From a checkpoint of a small transformer trained on Wikipedia.
Size: width 320, 5 heads of 64, MLP 832 SwiGLU.
Each number is 50 + 12 x the weight over the matrix's rms, rounded and kept within 0 to 99. Layers, rows and columns count from 0.

# layer 5 MLP up, 832x320, rms 0.0413, rows 600-636, columns 128-191
57 66 61 57 41 51 51 41 42 34 20 39 64 23 42 44 40 62 53 66 39 48 48 50 34 41 31 55 58 42 53 43 30 40 71 39 48 39 61 55 58 70 62 60 27 51 58 56 32 52 51 61 70 60 53 44 37 56 52 57 48 44 60 66
60 41 64 52 45 53 58 50 67 63 58 39 65 41 62 49 60 58 59 52 62 44 49 46 46 54 48 60 63 67 58 49 47 39 40 34 57 49 51 37 36 30 35 41 66 40 53 37 35 24 57 61 40 53 41 56 39 56 41 48 57 36 27 61
56 45 54 38 42 63 55 42 53 30 52 37 58 51 46 48 36 65 36 49 64 48 55 56 69 42 65 35 62 49 59 53 40 54 36 79 62 62 57 48 78 48 59 32 61 58 41 46 48 51 20 58 38 51 59 66 57 48 49 64 64 44 73 43
35 27 50 58 63 60 56 49 40 53 54 45 66 57 53 41 64 60 70 35 48 48 35 42 51 48 63 54 59 41 64 35 41 45 30 72 35 35 56 46 60 51 48 57 51 60 70 43 63 36 61 35 33 37 65 40 33 42 35 39 37 63 52 43
31 51 75 76 59 36 59 44 45 62 34 54 47 43 42 57 58 57 39 37 47 55 57 21 51 46 69 69 51 52 21 43 29 41 41 42 66 38 43 63 50 61 78 31 66 62 73 75 54 43 52 34 80 37 35 41 62 69 32 41 80 36 36 41
38 53 47 63 46 65 30 39 61 59 45 42 45 56 47 40 53 46 73 77 33 49 63 62 34 49 54 48 40 49 57 45 51 44 41 48 49 50 47 50 62 53 48 36 44 46 59 52 56 47 65 63 57 61 52 48 37 39 52 41 16 41 38 21
48 48 62 45 58 67 28 72 38 46 62 55 41 30 60 35 44 53 46 66 27 52 54 43 32 45 67 56 39 25 61 52 65 34 56 72 24 45 73 50 46 54 65 49 57 51 48 38 24 61 51 42 58 46 55 36 47 52 56 59 49 50 47 45
68 61 56 70 52 34 28 53 49 43 34 39 55 53 56 76 40 43 54 53 52 44 67 48 48 57 50 52 38 54 42 72 76 38 71 26 47 50 50 59 63 47 56 47 48 31 82 55 62 48 54 40 62 47 53 62 45 41 61 34 32 61 32 39
52 51 43 43 78 43 53 56 48 35 47 42 48 61 61 58 57 35 57 49 54 43 58 46 51 46 55 41 40 49 66 43 21 64 69 76 47 40 28 55 58 37 36 52 67 78 54 54 48 58 66 49 36 33 75 50 43 55 52 51 40 56 58 44
23 72 52 42 72 53 41 62 54 80 39 46 72 43 39 55 21 50 59 35 43 45 36 56 69 55 45 27 56 33 50 43 35 50 44 48 67 44 27 49 47 49 33 55 59 29 65 54 54 40 54 53 60 69 34 38 58 57 39 52 64 77 57 56
64 46 40 59 40 48 26 54 63 36 65 44 39 41 62 51 76 48 43 32 55 44 35 65 61 51 42 60 71 61 46 51 71 57 59 59 65 49 37 43 69 57 58 43 62 70 48 39 53 69 52 41 59 73 51 73 49 48 52 43 43 50 52 57
64 53 43 49 56 53 61 51 35 53 44 46 39 71 47 54 51 48 55 26 59 53 54 61 31 58 57 37 66 50 32 50 63 37 53 54 38 22 63 58 50 71 61 37 48 65 47 53 44 38 59 61 60 62 52 52 41 41 49 68 52 73 45 55
58 46 67 32 45 49 64 60 53 56 37 42 55 53 61 46 63 31 52 60 54 35 42 50 56 54 60 65 42 51 52 52 43 39 55 49 35 44 67 64 41 42 37 57 26 40 53 58 64 52 62 62 57 64 28 47 50 46 50 41 49 62 32 60
35 66 58 68 47 71 49 65 42 68 33 78 37 40 52 51 34 63 51 67 40 48 50 70 47 51 36 37 40 51 58 66 28 41 48 40 32 47 53 53 47 32 50 37 49 38 68 45 40 59 77 59 57 51 52 44 50 32 49 46 43 43 33 52
60 35 44 59 48 47 41 42 41 56 39 69 61 52 40 58 51 58 56 32 48 39 68 48 54 60 45 56 47 62 46 46 48 36 42 62 60 42 53 54 36 65 47 49 52 49 42 60 24 41 42 47 42 57 51 62 42 69 31 48 59 52 27 42
85 51 54 45 50 39 42 45 41 51 46 25 35 59 70 51 60 39 70 48 52 48 44 67 57 58 45 51 41 47 60 52 52 53 47 71 34 33 58 40 68 38 46 39 84 58 38 55 53 47 40 46 50 06 56 62 61 48 29 57 37 54 49 38
55 65 44 42 48 57 31 25 07 45 59 71 28 45 60 31 39 55 19 29 40 38 33 51 44 21 60 64 61 49 45 34 48 57 52 46 60 49 52 50 65 08 53 58 36 20 69 43 44 37 45 38 78 73 49 50 30 61 62 60 42 66 54 53
66 47 50 40 68 51 48 43 49 67 59 46 55 47 59 71 46 51 56 68 47 38 52 34 52 39 67 30 67 47 62 69 56 55 47 20 54 43 67 55 47 57 53 54 45 43 61 43 55 44 55 50 64 68 56 35 38 50 43 65 51 43 47 45
56 60 57 62 59 50 53 57 45 62 53 65 73 54 41 52 59 34 30 48 54 26 50 58 37 62 59 63 45 59 48 37 41 49 66 58 55 31 44 47 43 35 45 52 47 54 36 60 50 54 53 54 43 51 59 53 55 51 48 39 42 37 46 56
45 55 50 10 31 46 44 65 46 62 52 47 44 58 30 56 60 73 74 68 46 49 45 37 55 61 63 44 63 51 35 40 51 48 68 46 64 48 36 57 50 59 53 56 45 33 28 40 63 41 39 53 42 62 56 37 60 65 58 71 52 41 40 38
69 63 58 65 33 50 42 52 60 58 53 52 50 57 44 32 56 44 40 45 64 44 53 49 53 60 55 46 28 69 54 58 64 53 53 40 60 50 41 44 19 54 54 41 52 42 55 59 54 39 61 62 70 62 40 34 42 19 48 52 29 64 37 65
52 57 46 54 43 73 41 67 30 46 43 33 35 57 35 67 39 49 66 46 51 58 52 45 41 44 49 43 44 27 64 51 50 44 58 40 62 41 44 38 43 43 50 44 53 39 23 45 40 58 67 54 65 40 44 57 53 29 50 28 32 54 51 48
58 49 40 33 63 49 47 36 37 23 61 46 26 40 74 53 64 31 48 83 31 56 75 61 81 46 57 48 47 49 35 55 44 66 35 27 24 41 54 61 54 46 50 58 41 57 31 50 40 54 59 53 40 58 62 59 64 46 55 70 65 47 59 51
65 46 39 62 63 41 83 56 55 49 59 60 42 45 69 31 59 41 45 61 33 39 59 39 49 49 57 51 50 50 45 47 49 61 56 40 40 61 45 54 39 38 53 51 35 25 53 63 59 47 52 38 51 51 49 42 52 32 66 59 49 37 61 58
60 39 59 24 32 52 49 53 43 60 51 31 47 45 58 53 19 54 55 57 60 39 49 50 60 58 70 61 59 46 79 44 47 53 45 49 48 28 47 42 38 70 49 68 71 47 50 48 31 50 59 68 49 37 76 52 58 69 55 59 50 56 38 51
33 46 54 33 55 54 33 77 47 38 28 57 53 49 61 42 39 47 56 42 63 43 43 73 52 74 34 52 22 40 30 35 54 53 39 39 67 37 52 35 52 30 65 62 49 46 50 54 77 55 61 39 52 58 51 39 42 48 63 43 34 49 60 47
75 48 46 42 47 56 56 60 52 51 51 38 45 59 50 55 54 41 44 52 40 30 53 59 55 23 34 55 65 37 38 47 36 61 58 66 46 28 57 63 53 59 31 74 62 43 82 45 61 48 35 43 47 39 59 62 55 53 46 55 31 43 54 48
53 46 50 39 41 04 50 33 59 41 51 49 52 26 56 38 61 60 65 45 84 48 59 55 58 43 32 34 50 56 29 56 47 58 57 44 50 48 59 40 66 29 62 48 88 48 67 39 56 55 60 46 44 55 30 79 61 47 52 39 55 54 43 69
46 37 42 38 38 42 18 50 40 54 52 40 40 44 45 52 77 31 59 43 54 37 45 42 69 43 71 54 62 51 37 61 35 49 33 43 28 44 48 58 40 63 53 53 36 59 38 42 43 34 34 64 46 56 70 48 41 57 37 73 31 70 48 62
64 49 69 61 58 44 38 33 66 28 71 56 46 68 51 40 23 41 50 66 55 63 32 37 33 54 46 51 51 65 42 31 70 47 43 50 41 56 61 60 59 63 47 61 40 67 78 58 42 58 44 34 56 67 43 44 43 31 23 34 59 69 41 55
52 53 41 46 44 52 51 34 55 67 68 58 49 57 55 49 39 52 30 77 47 34 53 48 53 47 60 50 40 44 42 40 49 49 38 61 32 36 46 43 59 52 55 40 43 52 48 62 59 43 43 53 40 63 33 39 53 60 41 31 56 37 56 51
60 60 38 56 49 47 34 53 57 70 44 37 36 56 52 39 44 57 59 69 74 43 36 67 50 49 38 54 58 45 72 41 62 60 28 55 46 55 51 67 59 54 30 49 39 42 82 56 64 49 62 52 45 59 61 51 28 86 58 62 35 56 54 51
64 57 47 45 74 29 67 52 65 63 71 68 52 22 72 60 45 59 81 21 41 47 60 39 49 68 60 33 30 37 57 55 42 30 50 49 42 53 49 43 69 36 60 48 41 73 50 62 54 43 54 57 48 47 64 49 39 34 65 33 66 36 51 54
26 77 72 66 48 60 35 56 54 67 57 46 53 61 67 31 43 66 57 42 59 42 30 37 55 38 31 65 33 54 54 51 30 52 45 45 30 36 49 36 42 46 40 09 54 30 75 66 68 56 51 66 45 44 49 70 36 52 74 49 43 35 41 61
52 38 47 61 30 61 56 51 53 47 48 45 65 40 52 60 84 38 61 53 72 53 57 45 40 17 58 47 58 49 36 45 51 66 55 43 56 51 50 26 54 28 44 49 60 44 45 44 40 52 45 49 57 59 58 59 48 61 54 53 48 56 42 37
42 46 60 60 47 42 71 60 48 08 54 50 52 12 47 61 59 48 61 52 64 58 68 62 21 51 27 47 47 33 48 49 44 59 49 28 58 29 27 50 40 42 44 43 71 37 51 60 69 56 44 63 65 43 63 36 44 63 50 43 32 52 60 54
33 56 43 21 41 52 65 50 57 50 55 55 50 55 70 39 45 67 46 69 54 29 55 49 44 35 52 55 61 33 68 55 52 31 63 49 56 60 54 55 52 49 27 31 49 43 59 57 57 43 47 49 56 47 64 44 56 45 63 28 48 59 59 48
# layer 5 MLP down (transposed), 832x320, rms 0.0412, rows 600-635, columns 128-191
30 48 47 62 49 32 40 54 58 48 42 50 55 24 18 45 27 71 45 63 31 45 42 52 33 62 48 41 60 50 26 38 33 40 67 41 65 62 40 49 40 35 61 67 55 51 64 56 29 52 54 63 66 68 38 63 49 64 36 59 52 61 48 61
60 39 61 53 54 47 51 63 56 51 44 68 52 55 74 40 75 58 55 46 17 43 50 41 52 48 65 49 47 52 53 52 37 40 31 60 53 72 57 54 39 37 56 38 64 47 52 27 62 39 46 51 39 46 35 59 45 53 44 55 47 43 26 61
41 46 32 56 60 48 47 57 46 54 56 38 39 64 51 30 30 49 53 26 52 59 48 52 67 50 55 46 43 47 63 46 59 60 32 27 42 44 28 25 45 49 44 45 58 50 54 56 69 48 46 45 55 36 70 40 63 44 43 53 58 52 67 35
58 51 56 32 65 39 66 57 46 34 62 64 47 58 46 37 52 68 34 44 48 54 49 53 43 51 46 34 45 23 45 45 70 54 37 54 58 36 81 47 55 40 62 62 55 48 49 40 61 56 59 58 53 60 52 48 52 66 59 51 50 48 44 33
50 36 86 58 51 28 35 41 55 43 48 45 51 49 49 51 57 49 34 44 52 60 36 50 66 51 39 38 35 48 44 41 49 33 57 44 36 69 41 61 47 42 80 56 55 67 50 66 43 57 38 43 49 66 63 52 30 58 59 43 75 59 50 49
54 63 68 30 44 49 35 53 35 42 33 43 50 56 37 57 60 49 48 49 48 37 51 55 55 64 50 46 48 38 69 34 41 49 55 59 38 46 54 56 52 49 39 55 41 38 56 49 47 48 47 56 49 55 31 54 47 41 43 42 57 51 34 42
60 61 45 62 31 51 36 61 47 61 51 69 62 66 51 63 58 47 51 57 48 46 35 53 40 48 45 32 42 55 43 65 62 46 44 37 61 47 62 55 51 38 71 44 45 54 49 38 45 41 30 52 40 69 46 64 36 61 68 42 61 41 35 64
61 25 37 66 38 76 48 54 76 19 45 56 51 54 48 65 42 39 41 62 53 56 65 46 54 55 49 42 49 43 48 55 77 32 59 41 49 44 55 62 45 55 40 35 55 42 68 59 54 46 66 41 45 30 59 36 39 53 37 54 46 64 52 48
46 58 73 39 55 55 42 44 47 25 63 44 21 51 58 58 64 42 82 20 47 71 63 41 40 62 57 65 61 38 51 47 56 54 45 71 32 39 52 40 40 27 61 58 50 47 64 66 41 68 60 47 63 25 49 53 38 69 61 36 29 58 53 46
51 49 52 65 30 42 26 45 47 41 50 66 39 33 35 70 65 37 36 50 54 71 36 60 41 12 55 52 53 68 53 31 37 62 58 42 49 76 49 34 67 28 48 50 59 63 50 48 48 74 47 60 44 38 58 60 60 48 49 56 51 52 34 63
52 42 54 52 54 40 33 55 88 39 43 61 57 34 72 53 55 52 36 21 25 47 53 43 60 54 67 48 50 37 57 42 38 67 40 45 34 44 61 40 63 46 64 52 50 35 48 44 57 44 42 47 22 60 35 40 58 54 45 47 43 55 69 34
51 62 59 48 42 50 53 45 52 39 66 48 38 63 46 43 48 38 65 68 73 31 39 47 56 33 40 44 67 58 41 52 51 37 55 51 37 52 48 47 51 49 54 43 60 45 27 65 48 60 31 51 63 62 40 44 62 47 18 54 65 38 35 57
63 47 51 45 37 53 50 49 45 50 50 62 51 52 34 55 62 68 51 63 32 59 48 52 31 59 41 61 50 50 51 52 61 46 60 54 34 79 62 45 50 21 47 51 48 45 50 63 91 44 79 49 57 36 48 63 58 28 41 31 59 47 53 42
15 62 14 43 52 56 61 78 33 45 52 73 49 15 50 56 33 42 59 83 37 28 56 37 43 54 41 30 42 30 53 52 36 53 37 49 68 63 54 62 43 49 52 51 55 55 64 60 32 57 35 34 74 65 55 53 40 31 72 54 48 68 14 46
49 32 65 48 63 42 76 60 39 40 47 45 40 52 65 47 28 60 43 36 42 51 48 44 46 46 57 54 41 42 54 66 52 62 59 46 53 51 57 66 58 57 37 47 39 46 60 35 57 46 52 65 37 63 59 38 56 44 59 52 53 48 48 45
40 49 49 54 50 39 47 55 31 51 71 46 53 41 58 59 36 63 76 78 54 46 71 48 17 76 62 55 54 49 53 58 42 54 34 37 50 52 55 42 53 39 72 46 51 52 38 59 37 62 39 49 49 47 70 46 45 27 54 32 56 37 38 65
42 48 51 47 41 53 46 42 35 48 83 67 60 39 48 42 53 60 44 49 62 33 29 43 70 42 50 69 31 58 57 38 65 34 65 35 34 59 68 46 73 41 58 49 62 68 78 39 37 61 41 44 58 77 59 60 60 56 45 31 30 51 52 71
52 50 54 21 56 56 62 60 49 66 46 66 17 50 64 43 39 18 46 40 62 61 38 70 45 44 63 40 62 50 53 57 60 35 56 40 38 69 59 43 47 51 51 59 46 43 63 46 55 54 56 46 52 40 46 64 58 37 30 56 67 48 47 61
30 49 44 61 43 61 35 56 44 49 68 61 69 46 61 59 56 36 44 36 57 48 51 42 41 62 60 36 55 54 42 60 60 59 45 74 56 62 53 43 36 43 47 63 38 47 37 47 68 44 19 64 46 43 49 57 46 54 56 45 50 31 71 41
22 58 44 29 25 38 64 42 68 54 36 34 58 50 24 33 66 51 61 52 69 31 46 43 38 43 52 47 44 48 57 32 68 61 34 53 56 72 51 53 28 52 51 40 46 54 71 46 28 71 54 34 59 26 52 38 44 74 65 53 62 28 61 60
39 48 37 55 42 41 68 44 42 62 32 61 51 46 38 64 63 47 65 38 64 71 67 58 42 58 62 60 60 56 44 62 47 44 39 57 46 29 58 36 68 58 41 47 69 30 49 34 64 47 50 36 42 52 39 49 46 49 45 58 48 39 50 51
71 63 42 73 47 52 42 54 72 61 35 41 48 64 48 50 56 32 64 48 45 78 42 43 68 55 48 78 47 31 85 52 63 61 43 37 45 49 65 39 48 60 55 43 39 46 23 34 30 42 44 75 31 58 46 46 66 64 43 61 52 48 52 48
41 73 68 39 31 49 42 69 55 58 64 54 51 48 53 45 62 37 66 53 82 55 54 58 64 40 74 56 48 75 45 34 64 50 41 35 47 54 37 60 50 55 27 48 55 58 53 33 30 36 68 63 32 47 61 37 52 53 46 64 57 52 61 60
46 36 36 60 57 48 54 52 40 58 43 45 48 53 32 43 37 46 49 61 32 56 64 71 37 39 44 33 50 24 45 56 61 59 31 66 45 29 48 53 51 74 70 63 39 54 54 66 51 55 52 58 46 55 64 50 38 32 37 41 58 29 22 57
61 52 64 56 54 72 25 33 53 65 61 62 67 51 45 54 59 61 67 45 54 81 55 56 58 53 31 47 84 64 50 67 58 49 43 57 26 42 31 34 50 57 51 55 46 69 39 53 53 55 39 46 42 37 51 63 47 47 30 37 55 40 26 61
40 49 61 35 46 18 14 48 69 41 35 55 45 65 36 37 21 63 63 54 44 58 29 67 65 63 42 43 33 35 48 61 35 57 42 55 56 47 60 43 45 36 66 40 42 39 72 57 62 34 39 50 41 66 50 52 16 46 53 52 45 47 54 53
49 34 34 66 52 39 38 43 38 45 43 52 40 57 42 48 27 57 56 56 38 49 49 38 45 54 57 42 71 47 62 61 36 85 60 57 61 38 49 63 53 57 36 45 67 46 48 75 48 44 50 64 44 43 63 57 63 46 47 53 47 46 56 49
57 54 33 45 55 39 42 39 60 52 43 40 57 38 30 50 64 32 31 26 68 55 51 33 67 47 63 18 72 69 44 48 65 51 62 31 23 60 60 54 82 20 56 43 85 61 45 55 49 52 57 41 47 66 55 45 31 62 46 44 33 37 47 20
77 42 37 67 38 46 47 73 28 46 53 48 38 33 55 57 37 22 50 45 48 59 49 40 61 20 51 55 58 40 56 56 47 78 39 43 48 69 55 48 56 50 54 49 59 51 54 45 50 55 55 58 39 57 37 48 66 53 76 43 32 53 44 51
36 70 37 67 53 62 35 53 54 63 56 37 64 69 58 55 54 54 50 56 47 29 49 45 62 48 51 55 58 69 38 28 51 45 41 47 56 50 50 39 37 83 69 45 41 47 63 53 34 31 77 35 48 26 29 44 43 39 42 76 34 42 54 59
54 47 54 51 51 40 44 46 47 44 47 54 52 49 42 33 46 38 55 38 51 59 55 36 48 50 69 46 59 62 44 49 50 47 59 43 43 46 40 51 54 61 55 57 48 54 44 40 55 53 52 54 59 43 33 58 59 49 51 48 60 59 48 60
46 53 22 68 56 55 28 42 50 42 57 47 50 56 35 37 53 32 61 56 38 48 33 62 36 58 36 57 64 58 71 33 60 47 68 63 67 52 47 68 40 45 42 43 41 47 38 60 65 63 56 37 76 56 58 26 31 65 66 50 55 50 46 30
37 41 54 68 58 24 74 38 69 70 44 61 61 36 72 34 76 58 68 47 44 52 29 27 64 75 51 53 31 41 50 47 50 39 63 38 27 54 53 51 53 59 55 47 58 71 61 72 23 64 35 32 31 31 58 35 64 71 47 44 47 33 42 68
44 56 49 48 57 41 53 58 34 48 47 44 47 62 62 54 30 47 70 39 48 59 53 65 56 39 59 54 66 60 47 60 45 49 66 41 40 60 79 57 43 43 55 84 78 49 73 55 71 55 53 58 54 42 51 55 51 46 44 66 40 32 47 47
43 34 56 51 52 65 41 38 44 57 68 38 43 46 41 44 18 47 42 43 50 73 62 38 54 56 21 49 52 63 63 54 42 58 41 52 48 59 33 36 34 49 48 46 64 60 37 52 52 58 57 36 44 36 53 51 42 19 56 34 53 48 30 27
52 54 46 74 33 59 58 49 50 39 61 46 49 51 51 60 59 58 32 70 50 45 71 63 67 59 37 47 51 42 45 54 70 77 67 35 63 50 43 25 59 49 39 46 50 49 62 48 36 61 75 49 51 48 21 56 38 38 46 56 32 50 21 46
# layer 5 MLP gate, 832x320, rms 0.0411, rows 601-636, columns 128-191
52 45 76 40 50 48 59 45 56 65 62 47 49 36 60 54 48 63 33 39 52 61 64 33 39 59 58 52 52 45 60 59 33 60 42 51 67 52 66 69 46 33 62 41 50 64 40 44 56 69 53 43 47 55 36 39 47 58 43 44 46 58 25 30
61 42 35 30 74 58 57 46 56 42 44 54 40 49 56 43 52 61 65 60 65 56 52 26 27 50 44 53 47 40 45 44 79 51 35 45 46 43 45 46 56 33 25 52 54 80 39 32 44 41 41 73 52 54 32 50 41 43 44 50 57 41 41 51
48 38 46 65 53 38 67 57 43 57 61 35 47 67 51 53 52 73 48 57 50 25 41 35 70 50 35 44 64 53 41 60 67 46 50 34 28 27 65 62 48 50 33 45 41 55 58 65 52 47 55 45 60 38 46 52 44 57 50 35 46 66 55 46
73 27 47 64 38 51 50 41 40 70 27 57 64 40 61 75 63 61 38 59 47 45 39 58 56 39 51 28 63 35 78 26 50 50 69 60 38 54 31 58 52 41 36 53 40 53 30 38 39 45 71 60 39 53 47 78 39 31 46 38 39 62 54 54
43 52 73 67 57 72 38 43 62 65 22 61 46 44 57 47 63 54 59 55 44 37 41 58 64 56 28 30 33 37 53 62 51 65 41 48 54 62 30 67 78 35 62 57 58 42 60 64 61 45 72 50 40 59 50 31 37 41 41 44 70 56 39 46
50 55 40 48 35 42 63 58 52 31 53 56 46 55 77 52 66 41 50 38 49 47 76 50 40 61 28 45 45 32 56 63 60 52 58 44 31 82 58 68 42 51 40 53 45 65 53 50 48 40 36 43 47 46 39 33 47 46 46 64 63 83 43 49
49 52 65 54 76 35 57 60 58 54 48 43 66 49 39 52 51 52 62 61 46 42 28 38 49 40 58 40 43 31 51 51 57 41 62 58 36 60 41 44 51 42 40 63 49 43 52 56 43 59 26 41 49 55 87 57 58 61 32 68 50 68 49 66
78 34 40 23 48 63 50 66 44 67 57 71 59 58 49 49 38 52 75 49 38 45 27 48 41 56 49 56 56 62 54 70 22 54 61 46 62 47 60 44 41 42 59 38 52 74 57 45 37 35 49 66 64 54 51 39 66 59 55 59 74 44 51 50
50 50 52 54 32 32 50 64 43 46 82 42 28 38 45 36 36 39 38 53 49 33 50 41 31 48 52 51 33 40 48 42 44 40 63 64 42 38 51 49 32 45 68 58 41 64 35 57 53 32 36 54 46 40 38 50 51 47 37 32 41 51 48 48
56 37 40 41 57 61 40 36 61 72 43 48 52 64 50 58 42 21 54 62 34 58 70 52 62 54 61 74 60 42 29 55 38 61 47 41 44 60 39 73 34 46 53 46 63 41 49 33 46 53 42 60 45 56 50 36 55 74 50 59 30 58 76 58
55 62 73 77 55 67 40 38 60 79 40 51 56 33 25 66 61 47 57 34 49 76 55 56 51 41 38 64 49 37 42 47 53 43 38 47 45 46 24 57 42 64 72 51 61 40 57 47 55 78 56 39 33 49 55 34 67 54 53 45 54 45 39 48
56 42 47 36 26 66 44 43 55 55 71 55 59 49 69 53 39 40 46 67 45 65 59 45 59 31 53 56 47 50 68 50 24 86 55 31 53 46 43 40 35 39 48 53 60 60 33 40 50 62 33 52 70 70 63 36 74 42 77 25 56 69 46 42
41 38 42 63 59 55 67 83 59 58 47 36 60 36 47 50 39 29 57 43 45 48 51 41 69 52 51 51 64 78 59 61 41 54 56 62 29 74 46 52 51 53 56 40 47 43 55 44 38 49 65 47 78 88 41 39 48 67 60 60 64 54 58 44
38 40 60 69 64 54 58 62 51 36 53 44 46 55 55 39 52 43 31 31 63 51 52 50 42 33 41 74 23 58 45 38 67 29 48 47 43 60 42 31 60 48 51 59 46 29 58 57 55 53 41 59 40 49 45 56 50 34 42 48 58 38 44 28
46 52 20 50 59 68 33 44 61 67 62 60 71 33 31 69 52 59 60 33 38 40 77 58 39 64 49 51 43 28 44 68 27 32 41 36 34 46 71 43 47 50 42 53 69 46 30 50 51 60 35 49 84 59 58 23 50 43 59 56 57 47 42 65
43 60 46 56 40 49 48 47 49 52 54 48 36 54 53 33 58 49 63 37 62 31 41 44 53 26 66 58 45 46 49 48 65 36 48 46 49 64 46 63 64 32 47 53 42 38 67 23 33 48 37 31 50 69 46 40 54 56 31 61 37 32 64 34
35 41 49 64 46 40 55 43 73 48 45 50 69 37 35 60 60 69 36 53 56 39 56 40 50 46 53 76 54 53 56 33 49 62 41 83 76 44 58 49 72 44 62 36 51 32 37 44 45 61 33 27 58 63 57 35 61 72 60 77 29 43 77 51
43 25 45 45 46 65 49 52 60 48 33 44 47 55 59 67 44 39 43 54 53 35 50 59 53 33 44 63 51 41 63 60 76 48 46 46 33 47 41 42 48 47 35 34 77 60 52 40 35 72 76 59 67 52 48 59 44 49 63 57 58 68 54 32
54 67 64 25 33 46 35 31 48 45 63 49 50 44 29 53 58 35 74 74 66 55 63 59 37 67 39 78 55 29 55 64 48 47 41 47 50 60 48 31 63 57 46 17 60 40 58 50 27 51 39 73 81 62 25 47 48 51 45 61 44 49 19 73
47 52 48 73 16 33 72 28 68 56 52 66 38 80 72 64 54 51 41 62 65 44 43 61 42 34 46 65 46 55 66 56 42 56 67 57 55 41 46 47 37 36 56 51 63 51 47 55 60 39 62 43 16 50 30 60 46 59 67 44 52 50 49 58
63 50 54 51 47 74 60 67 48 54 45 62 49 22 66 37 76 32 15 51 46 39 58 44 46 61 63 59 55 21 39 42 50 47 46 57 43 56 55 47 58 53 52 53 39 43 57 30 53 48 53 49 59 78 39 48 64 60 48 53 43 27 39 60
53 54 61 35 75 51 59 57 41 65 42 54 39 35 56 38 45 65 48 49 52 30 53 40 52 39 28 43 64 38 74 51 46 32 51 51 67 54 36 51 57 41 55 55 58 48 49 53 50 33 54 75 36 50 59 47 37 58 53 55 55 40 45 57
29 56 59 39 54 39 42 59 44 73 71 49 43 44 58 46 16 43 42 65 58 39 63 59 50 49 66 55 53 52 49 59 60 60 67 32 37 63 59 58 33 47 71 64 72 25 59 59 49 74 39 54 41 67 41 48 41 55 43 62 42 71 34 42
63 38 69 57 41 51 78 34 45 52 48 57 45 70 43 48 52 46 54 53 55 43 57 63 53 48 65 14 42 42 70 39 40 48 60 41 44 52 62 54 57 64 48 58 52 60 45 64 50 46 39 62 59 59 65 71 40 67 60 32 50 42 53 61
43 55 46 61 34 52 44 54 33 51 58 42 51 24 41 38 58 50 56 49 31 55 53 42 45 49 37 56 54 55 53 58 67 43 29 45 54 34 63 35 71 47 32 48 30 47 46 44 32 64 44 53 46 53 55 50 65 25 52 62 41 56 46 77
49 57 49 62 54 67 63 55 70 46 43 63 43 68 27 46 48 46 50 60 38 55 53 74 40 75 49 54 33 43 61 54 60 48 68 55 26 50 35 53 53 57 99 57 55 45 29 32 60 59 48 67 47 54 48 60 71 48 40 41 65 79 48 35
53 33 88 38 63 41 53 63 49 52 44 58 59 19 48 48 41 52 50 33 65 59 39 57 55 37 60 49 34 58 41 51 51 60 66 56 46 47 39 64 38 42 68 63 58 62 58 64 58 85 66 40 40 29 59 66 53 65 36 42 32 54 54 59
50 53 41 33 50 44 71 47 66 48 62 43 53 60 39 51 39 43 43 49 61 44 39 35 41 60 32 53 51 47 51 40 57 51 68 59 76 37 27 39 63 40 45 46 64 57 69 40 55 63 51 20 40 36 32 48 51 41 49 46 53 27 46 68
36 39 77 48 33 61 77 47 54 42 16 58 59 31 47 27 42 61 73 47 41 41 41 54 69 53 54 58 59 37 48 61 33 65 55 23 57 29 32 63 74 58 40 48 31 39 72 35 45 51 63 46 63 53 36 42 73 21 46 49 70 57 23 51
39 57 61 45 52 49 46 40 67 50 42 53 59 31 67 59 57 61 46 52 72 49 44 49 49 57 51 65 58 47 47 47 53 52 41 58 62 37 59 60 59 64 53 38 55 56 50 70 48 49 49 63 55 40 74 55 55 55 45 49 47 43 59 52
50 44 51 45 56 54 51 45 73 48 48 72 52 58 39 20 32 49 60 46 44 64 61 72 59 51 50 42 47 28 50 61 56 35 64 56 50 42 71 35 43 36 30 41 36 54 52 30 64 45 49 57 48 59 47 48 48 38 60 41 29 44 40 37
57 64 30 42 58 54 54 42 53 61 38 41 60 45 62 45 37 62 59 55 64 21 57 31 65 54 24 35 45 68 64 36 56 58 61 57 43 53 52 58 36 25 33 68 44 61 57 61 44 44 37 37 64 60 49 50 36 55 57 61 63 52 38 55
37 63 52 51 67 53 61 50 71 59 53 46 61 51 41 37 54 30 41 47 39 41 47 41 63 56 87 37 53 36 32 61 50 28 44 43 48 54 37 68 46 36 50 62 60 60 37 55 53 45 69 42 31 54 29 40 36 56 54 60 60 50 44 46
41 47 51 48 59 54 62 64 54 59 34 38 51 33 52 48 67 69 41 65 48 57 42 53 45 36 40 44 44 46 43 36 44 76 56 54 42 59 39 49 48 34 26 50 22 52 42 34 56 59 46 44 24 41 36 34 45 44 61 55 43 45 55 56
31 52 29 62 72 56 56 55 43 59 62 58 49 32 55 45 37 40 24 47 60 48 47 63 57 65 51 53 28 56 38 52 39 76 41 52 64 52 43 61 43 61 49 52 50 42 39 48 64 55 51 25 68 54 39 40 60 32 64 65 66 34 43 58
25 48 46 33 46 53 52 41 24 31 66 29 42 37 54 35 52 51 66 65 37 25 35 59 56 38 46 48 75 47 64 41 51 50 28 67 52 89 59 41 52 51 58 64 60 55 55 39 38 74 52 16 47 33 51 45 56 69 50 57 80 43 42 58